From a checkpoint of a small transformer trained on Wikipedia.
Size: 14 layers, width 96, 3 heads of 32, MLP 192 SwiGLU, vocabulary 8192, 2.87M parameters.
Training: a variant of Adam for these matrices, 155M tokens.
Each number is 128 + 24 x the weight over its row's rms, rounded and kept within 0 to 255. Layers, rows and columns count from 0. The size above them is the row's rms in percent of the matrix's.

# layer 6 attention value, 96x96, rms 0.0963, rows 4-31, columns 0-95
size [103 101 106 100 117  99 100 106  95 104  87  94 108  97 112 117 112  95  88  78 112 105 107 100 116  88 115 108]
[[137 111 131 108 105 179 109  81 127 128 106 149 167  96 127 100 115 136 113  68 117 111 170 152 136 135 144 133 112 118 131 111 194 122 133 103 185 129 139 120 131 117 140 130 135 161 123 155 170 134 139  95 113 112 135 116 113 111  86 168  95 131 129 149 137 123 108  96 147 147 164 145 111 103 125 166 144 121 120 139 148 161 186 117 132 139 137  77 151 135 123 134 123 130 125  86]
 [104 102 140 135 131 178 116 109  88  87 163 145 130 148 128 165 139 149 130 129 109 129 140 200 138 127 145 128 109 101  69  86 112 101 106 194 113 118 145 116 119 111 141 115 115 146  68 137  89 119 124 155 132  92 149 177 165 121 105 137  97 113 120 106 125 113 125 121 149 112 135 124 103 108 145 115  92 128 137 150 101 119 134 131 140 119 103 117 142 149 133  98 104 134 155 103]
 [140 150  75 134  87 108 169 153 146 127 145 158 135 142 116 171 127 151 136 127 112 157 113  92  85 111 140 102 157 160 127 148  72 115 144  90 128 134  97 127 137 127 148 143 122 113 122 113 102  82 128  92 132 122 129 107  89 116 129  82 152 122  89 134 163 155 141 154 116 132 138 117 141 168 148  71  87 115 123 140 114 112 150 112 116 142 144 144  71 123 125 132 141 135 166 136]
 [122 120 133  93 104 166 123 130 118 170 132 155 129 163  99 156 146 154 118 111 145 111 147 162 135 118 102 129 165  92 105 123 121 104  82 112 105 149  97 133 125 122 135 111 124 144  75 163 111 120 127 139 108 125 102 129 133 108  92 158 107  93  97 134 151 167 111 129 155 119 131  95 198 110  87 117  71 154 113 133 116 125 116 115 124  81 111 127 168 156 133 136 126 159 136 147]
 [144 110 117 109 196 118 158 143 157 175  91 125 134 124 152 118 130 138 136 127 155 135 113 118 122 132 103 122  74 173 128 135 131 136 165 129 158 106 123 127 139 144 152 166 171 129 125 148 114 150 132  98 126 163 170  80 132 117 147 159 156 116 142 142 106 110 105 121 116 101  74  84 126 100 122 131 130  88  98 110 119 159  86 117 129 143 140 137  84 110 133 111 120  79 128 130]
 [160 147  98 123 107 123 122  99 149 109 155 126 124 105 153 157 120 169 121 127 100  77 139 122 110  94 111 139 161 151 108 124 102 112 162 151 133  92 133 128 137 127 117 135 117 116 159  96 132 111 143 158  90 123 116 135 102 122  95  99 126 146 160 133 181 135 124 174 124 116 123 179 129 152 142 103  63 102 155 160 155 131 188 129 139 149 149 116 148 145 130 127 157 141  91 102]
 [101 131 135 137 122 130 118  80 140 144 155 124 110 163  94 180 154 150 109 171 135 112 154 150 166 123 178 130 153 123 113 114 100 124 116 165  92 130 176 135 121 118 155 113 141 115 112 126 108 188 131 100 144 124 139 174 142 115 157 117  99 124 159 146 104 150 134 124 168  95 113 144  70 133 145 163 107 111  96 125 127 108 140 103 131  97 122 145  98 157 134 109 148 112 119 102]
 [140 107 101 119 106 121 168 104 108 109 159 152 128 114 142 155 110 133 129 120  89 102 143 113 113 164 150  99 163 102 131 116 115 143  88 153 126 168 149 132 134 100 109 114 133 147  89 114  68 116 137 144  89  93 169 152 174 125 131 126 141 118  64 148 142 132 134 122 121 146 138 121 151 139 152 110 101  84 131  90  94 161 128 139 135 115 124  82 120 102 124 166 134 116 148  85]
 [143 139 170 113 146 114 121 104 138 152 104  60  95 118  69 153 172 136  94 175 141  97 103 125 163 137 113 152 128 133 125 148 132 102 121 110 103 133 155 120 125 134 167 113 113 108 127 129 143 170 141 114 143 146 131 128 152 165 126 121  94 110 170 144  90 130 136 134 176 124 130 160 124 141 119 167 146 122  86 112 143 102 152 123 133  71 130 114 130 153 140 159 126 122  88 118]
 [133 145 171 103 118  65 145 120 169 157  82 130 119 118 122  89 142 102 122 138 117 143 166 118 156 108 131 101 123 153 129 140 169 131 109  90 116 137 142 125 110 136 146 149 109 123 133 158 166 171 112 114 130 160 146  71 150 127 105 143 123 134 170 154 109 121 131 101 165 101 114 129 112 138 138 178 195 183 105 112 137 108 145 117 100 109 120 156 128 125 125 126 119 128 139 125]
 [127 148 107 136 144 138 113  83 137 153 128  98 120 124 119 157 174 153 107 158 163  93 121 111 131 113  74 172 134 125 128 130 117 154 167 139 131 130 152 119 140  99 121  96 114 104 137 114 151 118 168 129 102 129 108 152 112 157 153 171  99 151 190 130 133 131 119 157 165 103 124 151  95 163 139 112  92  83 100  95 144 125 136 131 147 132 156 108 146 136 129 180 155 135  96 123]
 [118 139 112 162 131 108 109  96 140 151 141 115 115 146 147 118 113 160 127 145 128 120 147  85  95 117 109 163 127  99 121 133 110 178 160 176 128 129 152 121 144 101 109 100 115 113 169 110 120 119 121 143 110 129 138 148 118 126 150 137 115 200 196 115 109 128 137 169 115 105 117 168 116 179 145 111  75  72 134 106 125 131 125 141 121 160 159 138 139 125 112 144 165 140 138 131]
 [127 114 115 116 111 181 104 112 131 185 132 142 159 166 148 128 118 173 135  58 173 108 119  99  80 106 105 146 135 133 132 148 111 148 143 120 179 119 115 139 146 141 139 141 162 153 134 161 141 128 144 115 130 130 127 119  74 109 119 179 128 116 122 131 168 155 107 148 120 151 135 125 123 100  79 139  86 116 115 137 168 166 139 111 115 165 138 144 144 147 120 132 123 132 119 121]
 [139 171 151 124 171 129 106 100 123 162  84  48  96  99 102 122 146 144  80 164 127 111 113 122 129 153 118 169 110 122 150 123 157  99 158 120 114  95 154 124 128 135 183 105 136  94 151 118 142 128 140  97 151 142 151 146  91 152 148 126 111 126 169 142  86 120 119 131 137 131 114 163 102 149 114 146 152 109  91 139 139 114 123 128 146 135 143 141 136 155 137 133 146 115  85 119]
 [124  93  74 133 116 124 128 141 150  84 173 172 153 134 171 111 108 119 158 123 139 108 134 142 119  69  95 119 149 133 111 148  74 155 119 162 138 118 131 145 132 115  54 135 116 132 126  72 116 118 127 159  96 101  88 149 143 125 116 110 145 156 123 129 167 127 141 163 117 116  88 110 136 128 150 103  92 117 180 142 124 135 111 136 122 137 119 133 117 116 123 143 135 147 134 143]
 [119 131 152 137 100 108 130 136 130 138 129 170 133 135 141  83  97 128 131 150 144 130 156  60 138 112 110 106 124 105  97 109 130 176 106 165 133 150 128 135 125 104  83 121  81 120 158 143 122 104 116 178  97 114 129 122 154 119 114 139 105 181 164 132 104 135 134 109 140  88 106 119 161 157 143 128 110 121 156  88  90 123  86 164 114 142 121 124 130 112 111 159 161 167 136 152]
 [134 132 167 124 164 151 115 127 131 132 100  69 108 117  83 148 164 131  93 152 143 140  97 127 146 153 147 127 101 156 137 125 131  74 132 123 108 104 120 128 116 156 164 108 128 103 168 132 153 133 140  84 187 143 123 107  69 158 143 104 127 106 141 133 129 121 134 111 125 140 133 152 103 121 114 150 185 148 105 158 140  87 133 120 141 123 133 166 106 162 142 104  99 112  99 132]
 [137 138 139 129 134 147 111 140 141 155 116 144 139 152 135 110 122 143 123 157 143 156 144 138 134  71 111 125  76 142  74 147 112 117 170 131 131  90 120 122 124 129 136 130  90  91 128 156 128 104 100 136 106 138 126 111 124 103  77 112 107 164 179 123  87 147 124 127 127  70  66 102 139 149 131 139 100 147 136 164 120 102  90 124 124 133 132 167 115 141 131 117 153 163 157 170]
 [135  95  92 142 140 125 150 138 127 110 122 130 135 115 163 112 117 138 141 124 125  78  94 139 106 129  55 195  74 122  94 117 140 145 147 134 155 109 151 120 140 111 102 132 121 147 117 101 119 116 142 164  77 144 142 109 136 149 127 160 118 128 146  82 136 114 109 162 116 118 111 119 136 130 153 109  98  90 153 135 130 144 135 154 146 145 144  68 174  99 131 148 148 158 145 118]
 [130 163  90 151 143  90 150 130 135 120 132 136 115 136 123 176 139 129 151 166 178 118  99  62 119 103 108 149 135 143 116  95 119 137 177 134 117 120 139 136 136 133 137 118 135 117 117  87 128 122 157 135  96 157 156 143 123 119 145 140 117 138 175 120 137 124 106 153 160 137 119 136  52 134 147  98  97  77  89 111 117 122 114 145 125 162 146 114 110  96 134 168 165 106 121 126]
 [128 119 103 131 111 113  96 128 117 150 168 137 132 140 165  91  98 128 141 100 162 100 150  87 125 112  98 125 181  96 159 163 110 208 117 132 141 154 137 150 147 120  80 121 153 149 134 121 115 150 124 152  96  99 129 169 157 106 146 155 120 169 124 131 128 145 134 166 107 135 115 143 135 125 101 127 100 102 135  94 145 170 109 140 100 137 124 124 144 115 110 161 165 118 106 134]
 [182  83 136  87 117 123 129 115  99 118 106  72 125  75 127 126 108 137  98 132 149  93 122 136 138 108 134 105 135 128 127 172 136 113 149 103 134 127 124 132 129 136  91  87 104 117 145 100 161 105 137 117  74 132 127 121 155 143  69 117 123 160 146 147 162 133 130 122 116 137 143 176 141 139 150 152 148 108 131 119 118 132 174 156 120  93 145  75 140 129 130 180 120 124 101 120]
 [ 95 142 135 112  90 103 112 111 145 128 132 172 148 139 138 106 141  61 128 123 130 167 164 160 143  72 156 114 126 153 122 123 126 116 124 118 146 129 156 116 110 122 135 149  95 121  67 130 178 135 111 128 140 123 100 127 160 114 118 102 104 129 108 149 129 136 134 100 175 107  99  96 105 141 153 142 118 199 140 143 154 111 146 106 115 102  92 149 115 162 125 122 111 157 149 137]
 [133 146 153 126 147 124 102 151 120 161 113  62 100 156  69 119 139 137 124 131 172 137 123 110 132 155 137 134 153 101 169 169 137 126 127  92  92 133 107 146 129 167 161 112 152 121 141 153 133 152 129  83 164 159 109 144 107 131 137 114 139 110 128 136 106 158 129 150 114 149 147 148 162  99  70 129 148 149 110 140 137 118 103 112 101  96 115 172 130 157 131  83 130 116 121 162]
 [137 121 119 123 167 145 153 139  93 118 161 105 103 117 141 145 106 158 131 150 117 106 119  87 119 170 134 111 150 107 113 103  87 142 110 197  96 123 121 150 133 117 106  99 136 119 143 111  52  93 132 147 113 107 162 145 129 132 155 109 156 132 104 129 125 124 134 146  89 112 115 128 159 133 133  93 109  66 132 108  78 135  74 147 147 142 132 130 107 107 130 120 146 104 111 133]
 [156 147 135 118 126 155 102  91 126 152 154 104 129 130 160 106 126 164  67 132 102 122 160 132  87 100 147 140 125 120 107 148  73 164 152 153 139 104 127 137 134 113 156 118 131  86 147 145 126  88 110 139 135  98 138 140  98 118 108  98 120 167 156 134 124 151 152 166  94  95 100 163 141 174 121 115  85 106 154 148 152 138 117 121 131 168 129 171 120 163 118 131 145 153 129 124]
 [104 125 119  88 107  86 176 124 149 119 152 129 116 124 100 117 140 105 151 134  88 132 159  91 145 131 120  98 177 130 172 130 104 156  55 128 113 139 132 135 111 136  81 115 117 126 136 144  91 167 100  96 153 110 115  82 144 174 154 114 130 131 103 178 116 109 162 123 130 108 131 138 134 133 130 134 154 162 104 109  96 116 125 123 123 107 111 150  85 126 126 153 131 128  99 119]
 [135 127 108 154 115 107 116 140 129 134 133 106 116 101 168  79 118 103 113 125  84 115  95 127 144 160 130 161 132 106 132 154 132 144 159 117 106 107 104 138 140 120  95 104 116 124 185 104 152  66 122 166 117 105  80 131 109 143 151 140 154 169 116 108 151 116 143 161  82 154 133 184 167 163 142 116 172 116 161 134 154 120 119 147 134 141 143 137 146  99 124 121 150 146 135 141]]
# layer 6 attention output (transposed), 96x96, rms 0.0946, rows 4-31, columns 0-95
size [103  99 102  99 113  95  98 102 100  99  91  97 111 101 107 113 114  92  90  79 110 100 105 105 108  89 114 110]
[[129 124 146 129 138 137 133 130 108 135 105 164 183 133 139  94  96 106 131 127 173 130 180  93 139 111 139 125 143 162 158 134 156 135 167 136 112 147 126 104 111 144 171 116 143 127  96 159 111 115 144 124 129 139 129 105 128 171  96 121 151 135 111 164 112 156 127  92 110 157 121  74 140  91 166 117 170 181  75 118 139 130 115 127 157  95 153 133 131 137 115 145  88 105 118 113]
 [130 104 119 117 120 122 162 108 129 150 174 130 140 150 102 108 121 116 136 107 113 128 118  90 105  99 136 165 135 149 124 121  91 153 152 148 114 181 103 117 141 124  96 169 153 153 149 142  98 137 140 185 198 150 125 118  89  92  96  96 116 118 143 112  99 176 150 164 130 116 132 106 115  94 117  93 165 123 107 131 112 160 110 121 128 145 144 130 133 120 150 111 159 142 163 111]
 [145 151 101 121 129 186 136  84 110 150 103 157 140 148 166 186 109 150  80 105 111 141 100 157  90 114 124  94 142  83 118 146 147 152 153 107 160 117 136 127 145 139 155 118 114 144 118 127 131 128 135 134  71 116 116 173 103  90 133 151 150 106 132 115 143 150  93 135 124 148 164 135 117 127 102 159  89  95 153 139 142 114 139 128 117 167 112 120 127 111 171 146 123 138 126  95]
 [155 120 130 117 125 165 127 112  84 142 109 101 127 151 152 157  77  81 102 120 121  94 144 105 127 106 157 144 166 142 140 111 112 123 117 159 146 173 138 111 153 133 126 138 153 139 103 108 125 166 189 143 171 165  98 146  94  91 116 120 117 143 156 128 114 127 145 109 153 144 137 114  81  87 135 132 131 140 121 124 118 158 145 135 127 100 145 137  89 116 126  76 161 130  89 147]
 [127 111 154 197 128 158 121 163 191  98 122 151 147 178 130 136 145 129 119 112 148 127 132 177 177 127 114 131 152 117 107 100 166 104 114 150 181  96  81 160 128 149 154 117 149 117 109 132 175 113  98 108 159 110 141  91 116 119 167 133 137 147 140 120 129 115 114 130 121 134 133 130 133 131 106 152 102 145  96 126 174  95 130 119 146 111 148 147 111 130 131 117 100 122 119 153]
 [150 171  90  46 123 105 133 110  84 126 123 162 150 103 130 131 141 198 114  95 123 152 121 103 100 115 120 140 129 123 117 166 154 133 115 108  97 102 159 141 123 101 143 122  90 144 141 132  94 144 131 149 150 147 106  93 144 101  96 150 141 114 117 118 152 116 110 111 126 149 159 152 116 117 115 114 156 123 100 156 114  87 111 122 110 150 140 110 148 103 184 152 117 144 137 121]
 [138 144 112  98 138 129 145 135 152 142 131 119  88  87  96 118 150 126 139 128  94 191  92 120 109 154 123 163 123 171 159 140 105 137 114 136 102 145 133 143 108 117  87 137 130 145 147 126 115 155 123 179 154  99 117 111 130  74 164  57 131 140 187 144 136 152 117 119 154 125 125 136 127  95 115 120 133 121 131 130 168 127 117 112 133 163 115 161 133 123 109 124 157 172 140  94]
 [106 147 135 129 128 174 103 106 135 164 110 167 107 122 140 138  81 111  97 107 133 106  98 140 104 128 129 126  88 130 122 115 117 179 179 150 155 165 129 128 118  75 143  95 107 106 152 172  93 149 141 146 118 200 114 132 101 113 142 107 135 105 154 123  97 159 156 130  97 115 141 131 134 132  91 118 136 146 133 115 119 156 108 116  90 123 131  93 174 131 143 129 149 144 136 115]
 [149 130 141 110 159 136 116 148 133 101 147  99 136  70 101 100 155 167 126 157 137 136  95 123 143 153 133 155 102 175 156 146 113  96  76 133  87 114 141 151 124 115  97 142 137 103 144 143 141 152 119 130 150  81 133 113 176 133 131  67 106 144 159 134 145 144 126 107 163 102 119 140 107 109 146 124 119 133 127 166 183 119 140 117 107 143 126 143 137 107  92 110 135 173  99 120]
 [139 126 134 127 139 141  87 121 135 125 141  99 137 122 126 118 166 115 159 155 116 150 175 157 144 133 116 142 144 164 148  99 164  90  82 101 136  93  95  99 118 123 139 107 138 116 111 147 152 168 163  70 111 105 162 119 154 144 147  86 144 142 133 170 114 131 128 108 127 124 117  96 156 136 155 127 101 129 123 131 146 129 163 128 156 107  95 150 101 164  58 134 108 107 127 107]
 [125 145 138  71 132 116 152 122 117 116 120 152 102  81  98 124 165 152 139 125 132 153  87  97 126 146 115 136  91 147 132 154  82 105 105 108  82 127 160 162  86  86 145 128 107 147 158 130 128 130 127 134 165 118 109 100 154 137 131 135  75 143 137 113 136 102 102 118 177 140 142 130 106 113 106  99 140 126 129 143 179  69 106 121 110 155 141 127 139 100 129 136 146 157 105 153]
 [121 135 109  84  85  97 120 132 116 143 120 162  59  81 116 135 178 159 152 128 124 182  99 100 127 142 105 115 110 127 120 144  96 136 144 106 124 112 173 115  84  73 145 114 103 168 163 106 119 121 127 113 152 137 122 132 151 129 142 169  96 118 131 119 133  99 114 115 133 153 143 113 130 146 111 110 150  96 167 140 146  91 114 127 101 153 119 121 148 128 133 154 143 162 139 144]
 [123 130 137 120 120 138 161 131  79 121 101 160 143 163 157 145  93 110 103 123 156 128 164 108 158 120 140 125 158 131 125 136 157 130 169 169 163 124 141 108 113 159 175 124 158 153  79 102 144 113 122 151 142 132  82 131 120 125 136 170 148 158 108 130 140  85 108  86 118 170 150 105 103 102 140 164 160 161  86 120 133 111 133 137 149 118 161 120 127 121 146 137 136  95  86 140]
 [154 136 147 137 136 100 121 149 126  99 144 118 108  85 106  74 168 179 142 137 141 142 105 105 163 152 145 118 108 138 139 161 121 108  89 140  81 117 162 158 140 114 104 141 119 124 145 118 152 133  80 137 163  71 132 111 169 151 145 101 120 140 133 144 142 152 117 102 145 123 112 136 112 122 124 136 138 136 139 156 201  89 116 143 110 162 138 141 132 102 112 129 105 173 109 142]
 [ 95 139  96  76 109 142 142 116 129 144 104 157 130 157 125 173 133 120 141 112 108 124 119 147  76 127  94 137 122 116 115 114 127 120 147 100 144 131 125 143 115  99 132 136 103 152 137 122  69 113 149 131 112 182  94 124 101  84 108 167 132 125 109  99 147  74 133 142 108 137 138 163 162 125  93  92 115 100 132 131  51 128 128 105 115 118 145 118 123 140 167 137 154 102 143 145]
 [124 136 113  73  89 105 101 125 153 156 137 130  83 126 139 152 156  91 170 139 124 150 123 131 105 133 122 115 124 135 134  98 110  99 133  78 162 117 168  94  73  75 156 106 121 142 121 136 106 135 165  75 135 161 136 148 120 140 121 175 114 127 138 131 103 113 170 116 150 136 136 113 140 163 107 107 129 110 156 125 116 140 133 119 108  98 108 121 127 162  96 144 166 132 149 154]
 [151 128 145 147 163 107 141 147 136 107 167  91 152 100 122  82 134 153 149 138 130 113 117 114 160 146 155 129 131 122 122 168 135  85 100 129  86 109 123 142 159 181  92 160 136 115 124 118 156 113  87 138 129  42 113 125 162 135 140  91 152 139 120 136 147 162 120 128 145  96 124 159 110 111 134 162 109 124 113 147 181 120 142 125 131 163 112 149 117 110 121 106 107 126 103 110]
 [154 110  96  91  99 105 118 133 131 138 143 136 147 160 137 138 193 131 176 118  98 167 122 161 106 127 124 131 156 129 147 109 133  57  89  86 163 102 143 129 120 122 136 150 153 169 107 101 110 124 154  87 184 102 137 133 105 101 110 173 128 128 131 109 140 126 127 124 151 153 140  90 127 106 112 110 110 104 149 152 150 106 144 130 130 112 141 167 100 130 132 138 127 152 138 150]
 [106 118 113 125 112 114 118 128 139 107 123 171 148 118 115 119 149 151 124 126 149  72  95 109 165  89 104 165 102 125 121 122 125 143 128 103 133 126 119 142 124  90 156 138 120 151 145 126 104 104 127 142 145 185 136  94 129 157 100 167  67 116 117  72 107  98 127 164 148 139 136  97 134 137 103 112 148 139 120 149 119  88 108 115 121 107 169  76 149 114 163 145 120 141 161 168]
 [128 122 112 107 140 126 160 125 175 108 135 146 102 119 112 161 162 145 117 117 133 159 102 128 126 135 120 119  87 105  89 143 116 131  92 101 104 126 145 140  83  92 124 108 109 156 119 116 155 132  95 172 116 123 149 124 144 136 134 138 119 126 167 110  98 102  58 157 182 119 148 138 106 156  88 111 115 112 105 145 154  66  93 126 117 142 134 119 147 103 140 160 147 161 156 138]
 [ 97 139 118  87  94 120 124 152  96 137  88 151  59 135 131 150 106 103 118 133 142 151 139 129 117 152 109 110 116 140 136 106 120 160 155 162 151 126 164 122  77  96 141  91 122 138 136 103 114 138 127 122 113 176 107 124 125 114 145 170 124 146 134 126 136  54 134  99  92 140 132 137 141 149 129 104 155 119 152 106  80 132 116 134 102 102 141 119 130 149  96 147 178 123 105 161]
 [119 120 125  69 150 132  89 156  82 144 113 147 169  83 145 112 117 149 152 108 164 101 120 135 116 148 128 144  73 150 127 163 145  79 114 119  99 130 124 155 121 117 117  88 123 108 131 163 112 131 124  80 114 136 121 106 154 137  87 137 153 127 110 112 123 161 117 102 106 111 142 146 125 107 160  74 127 122 102 180 126 121 146 116  75  97 137 122 140 137 132 142 117 136  97 144]
 [129 133 113 115 136 162 155  80 106 141  99 106 183 148 116 135 169 110 168 142  88 163 159 154  64 133 108 151 156 144 144  98 134 122 112 103 153 142 117 115 142 124 143 144 144 137  80 146 109 150 173  88 107 110 147 138  95 106 103  96 131 139 121 165 144 124 138 127 152 154 105  98 147 110 136  92 101 136 122 104 107 129 145 123 179 134 132 149 118 156 111 148 130 104 134 102]
 [143 117 134 162 127 137 129 175  94 112 123  68  98 116 130 119 121 125  93 152 145 119 140 112 161 147 155 109 156 125 132 142 119 111  99 185 101 126 137 125 157 167  84 125 143 112 137  68 179 133  90 145 117  88 114 156 151 105 149 120 139 138 144 143 149 127 106  96 126 116 109 156 105 124 170 157 117 116 145 131 144 146 157 160 121 130 118 159  93 118 104 103 143 155  85 138]
 [121 142 127 126  99 115 104 144 160 152 156 133  64 134 135 138  99 135 118  96 131  97  77 130 137 138 145 109 104  96  97 128 102 140 145 143 134 130 141 146 125  98 101 115 103 121 172 128 117 122  91 154 164 158 111 136 114  90 167 146 135 114 151  93 108 143 162 139 110  96 139 185 121 143  73 141 135  98 145 132 141 140 107 116  65 140 119 126 155 121 159 102 156 153 131 159]
 [150 143 109  72  84 101 134 112  73 141 122 161 100 125 142  94 162 184 157 104 107 166 113 130 108 151 134 119 131 135 155 151 131 111 147 131 132 105 178 129 122 112 156 141 128 158 161 120 108 121 120  96 186 114  88 138 130 108 137 163 156 120 104 134 165 124 147 100 107 149 131 123 127 115 104 128 140 110 152 149 178 120 128 137 105 168 134 143 134 118 157 170 136 151 107 126]
 [135 164 116 122 147 176  98 106 135 143 137 130  94 115 122 156  95  98 126 147 146 125 120 145 124 151 105 119 125 158 116  95 119 132 142 114 149 104 119 106 136 119 108 109  97 101 139 142 108 150 165 129  85 123 114 148 130  83 156  89 140 157 144 172 123 128 178 125 107 100  89 177 173 121 129 135 100  96 153 122 131 161 149 122 104 131  65 141 138 149  80 101 116  98 106 117]
 [117 134 134  98 103  78 105 115 109 132 139 138  86  92 139  98 130 156 152 138 103 106 107 120 133 121 138 126  88 107 131 136 127 141 147  98  83 109 168 140 157 114 128 120 119 132 170 101 124 104 101  88  81 148 133 117 180 168 124 159 113  81 115  99 138  97 132 130 115 128 150 139 132 183 134 125 155 104 193 123  90 110 124 128  91 132 116 126 136 129 154 139 107  97 117 149]]
# layer 6 attention query, 96x96, rms 0.0966, rows 32-39, columns 0-95
size [137 118  84  75  78  68  89  72]
[[118 170 188 135 120 149 162 135 153 149 139 115 120 145 123 116 130 145 161 116 101 127 140 101 132  83  97 138 168 177 107 153 130 108 137 124 147 116 167 120 149 148  97 174  88 143 171 150 126 107 125 105 100  94 162 102 123 134 107 119 148 101 168 119 125 174 130 116 118 109 154 148 107 106 137 130 116 171 118 115 133 121 130 126 114 114 110 134 122 181 145 186 163 105 120 134]
 [ 99 129 193 145 124 108 153 158 142 129 149  91 143 125 119 141 110 139 156 139 110 135 161 104 156  88 119 135 150 197  94  91 141 106 148 106 115 116 152 110 175 144 125 162 123 145 145 148 138 109 115  99  92  65 177  78 147 132 135 132 117 105 160 126 122 175 129 116 136 133 163 133 121 111 136 122 103 133 145 134 143 124 133 139 112 104 120 109 120 154 139 180 143 114 128 130]
 [153 166 138 163 134 159 163  91 113 149 104 186 118 150 116 126 124 124 126  93  85 119 109 119 106 121 212  96 112 141 135 166 127 151 102 117 109 146 142 131 127 129 138 126 100 137 171 160 160  99 114 122  75 103 115  93 130 132 116 139 136 122 152 126 171 147 132 155 123 118 122 145 156 120 161 132 140 110 134 124 180 118 120  95 102 120 108 141 140 147 148 169 105 122 145 147]
 [150 135 114  77 129  93 102 147 118 125 129  92 148 134 151  95 139 146 100 135 101 143 107 133 153 140  72 147  97  88 132  85 129 113 165 146 134  94 108  97 119 138  91  91 162  85  88  70 137 150 171 137 151  95  84 141 111 130 140 133 128 147 118 113  97 133 103 121 133 131 139 141 101 138 113 133 129 139 139 144 155 175 132 141 144 134 151 144 153 144 112 107 180 132 124 135]
 [160 105  79  74 146 111  97 139 109 133 115 112 129 144 123 111 165 134 109 131 141 145 107 137 126 143  73 128  99  87 166  94 128 132 137 127 142 100 100  98  90 134  87 114 160 119 100  76 107 170 170 126 171 137 133 140 109 125 108 155 132 159 147 110 101  88  99 124 120 100 151 111 113 136 110  89 106 126 110 137 107 162 116 138 151 120 157 134 137 110 105  90 154 133 114 130]
 [122 135 154 157 137 135 140 126 132 126 123 117  87 107 127 138 131  91 157 106 128  95 149 133 156 115 188 154 154 168  90 127 129 116  85 147 121 115 112 153 145 131 152 136  93 110 149 155 132 108 133 132  92 133 156 106 171 148 140 113 127 129 101 146 157 181 165 122 110 128 139 158 145 117 151 163 160 154 167 106 132  95 142 113 106 124 102 115 131 189 149 175  88 107 133 106]
 [156 157 114  98 136 106  91 127  85 142  95 147 164 145 118 113 160 165  84 130 131 168  92 138 133 173  92 108  99  91 140 150 117 148 119 133 136 106 155  90  94 136 105 116 166 112 110 102 143 118 148 139 171 120 116 116  99 130 101 113 139 145 140 119 122 107  98 132 150 120 181 100 119 162 110  92 147 111 125 137 132 159 138 141 169 109 145 107 150 107 112 105 146 172 124 105]
 [154 149  99 103 130 156 108 142  74 144 108 161 177 157 113 110 151 154  92 115 125 163  77 145 124 157  91 100  88 109 146 142 148 147 132 141 139  88 144  76 104 137 111 131 161 126 122 118 147 138 143 108 146 113 137  98 110 126 103 113 135 111 145 110 131 111  76 125 159 132 170 108 142 139 142 121 143 127 129 108 134 120 176 128 142  89 155 108 122 109 105  99 134 186 135 113]]
# layer 6 attention key, 96x96, rms 0.096, rows 32-39, columns 0-95
size [ 91  85  76  83  88  81  90  90]
[[ 87  97 120 106 124 144 118 103 105 100 113 121 134 127 144 110 121 110 128 137 140 114 120 144 128 121 143 132 148 125 141  85  94 137 163 112 101 145  93 150 139 118 153 125 133 117 114  91 114 151  99 147 114 113 102 164 177 126 172  97 109 170  95 149 144 125 142 175 157 139  56 152 115 148 157 142 111  99 157 152 152  83  90 123 101 170 112 151  85 117 142 152 127 124 121 141]
 [123  89 125 154 110 153 127 109 159  77 138 126 169 117 113 111 130 127 143 140 162  93 158 126 117  89 146 127 157 156  57 106 100 117 113 143  85 110 132 158 133 100 147 137 105 121 131 138 138 168  88 152 133 142 147 109 172 141 143  97  87 112 127 131 124 139 145 106 154 152 124 136 135 145 152 148 142  98 146 105 144 109 131 117 110 157 107 135  86 148 186 176 125 111 147 121]
 [111 124 101 127 164 121 138 106 160 101 118 139 140 133  61 108 136 126 154 143 139 108 122 102 143 110 117 128 183 145 106 108 138  98 184 152 143  97 123 103 163 101 133 123 102 129 138  97 113 121 105 138 128 107 150 160 119 100 166 110  95 162 100 109 143 146 134 128 100 154 136 130 100 144 141 110 137 140 115 101 103 169  89 108  88 135 127 143 170 146 136 145  82 184 110 145]
 [136  89 131 155 114 118 134 190 125 151 154 116 128 113 171 142 125  79 114 151 121 149 143 156 160 162 140 146 110 114 123 124 121 161 119  65 121 166 128 158 122 116 116 101 169 121 118 118 109 126 165 111 132 141 138 127 141 138  94 137 168 105 135 146  85 120 149 136 138  91 124 102 140 125 104 172 142 111 153 120  95 107 108 150 165 137 143 125  94 107 108 126 190  91 151 122]
 [146 104 138 134 146  66 101 191 125 133 133 117 122  99 148 147 109  90 111 157 130 150 128 153 148 140 140 156  85  96 131 105 153 136 138 110 130 128 111 111 106 144 125 104 184  90 106 138 143 119 182 119 156 158 102 155 163 140 133 118 155 126 131 115  94 116 112 156 143 102 123 116 155 104 101 148 105 106 139 104 125 189 117 122 155 103 164 128 122 110  96 111 166 131 143 118]
 [102 141 118 122 108 170  81 101 125 131 111 143 108 139 154 103 143 144 164 130  87  90 138 121  90 123 130  91 180 150 148 134 103 125 110 134 121 162 154 161 161 115 131 136 115 168 159 115 100 142 121 126 109 121 151  82 120 142 132 108 102 127 131 146 161 125 165 122  79 154 121 129  86 132 133 152 137 138 138 169 147 100 151 136  95 160  67 114 126 143 144 165  89 128 124 144]
 [134 110 105 114 135  82 147 140 140 118 167 117 139 102 102 155 100 112  99 141 124 148 126 140 151 154 144 142 100 102 107 110 132 124 132 113 127 101 110  74 115 151 142  85 166 130 100 124 147 111 132 151 155 136 128 167 131 131 106 145 133 137 111  92 101 154  77 141 157 137 120 122 165 122 114 111 116 118 128  94 116 152  96 114 158 107 216 146 126  98  83  89 129 148 150 108]
 [137 113 111 113 150 101 148 143 134 129 154 123 136 113 121 160 113 120  98 132 124 158 106 122 154 144 142 149  83 103 112 116 134 125 134 134 147  95 107  77  99 157 136 110 163 131 100 119 152 116 132 143 160 134 118 178 127 133 104 152 138 137 118  94 104 143  76 135 159 128 126 117 166 121 100  93 122 124 127  99 118 138 104 123 171 107 218 150 128  98  75  83 131 137 142 100]]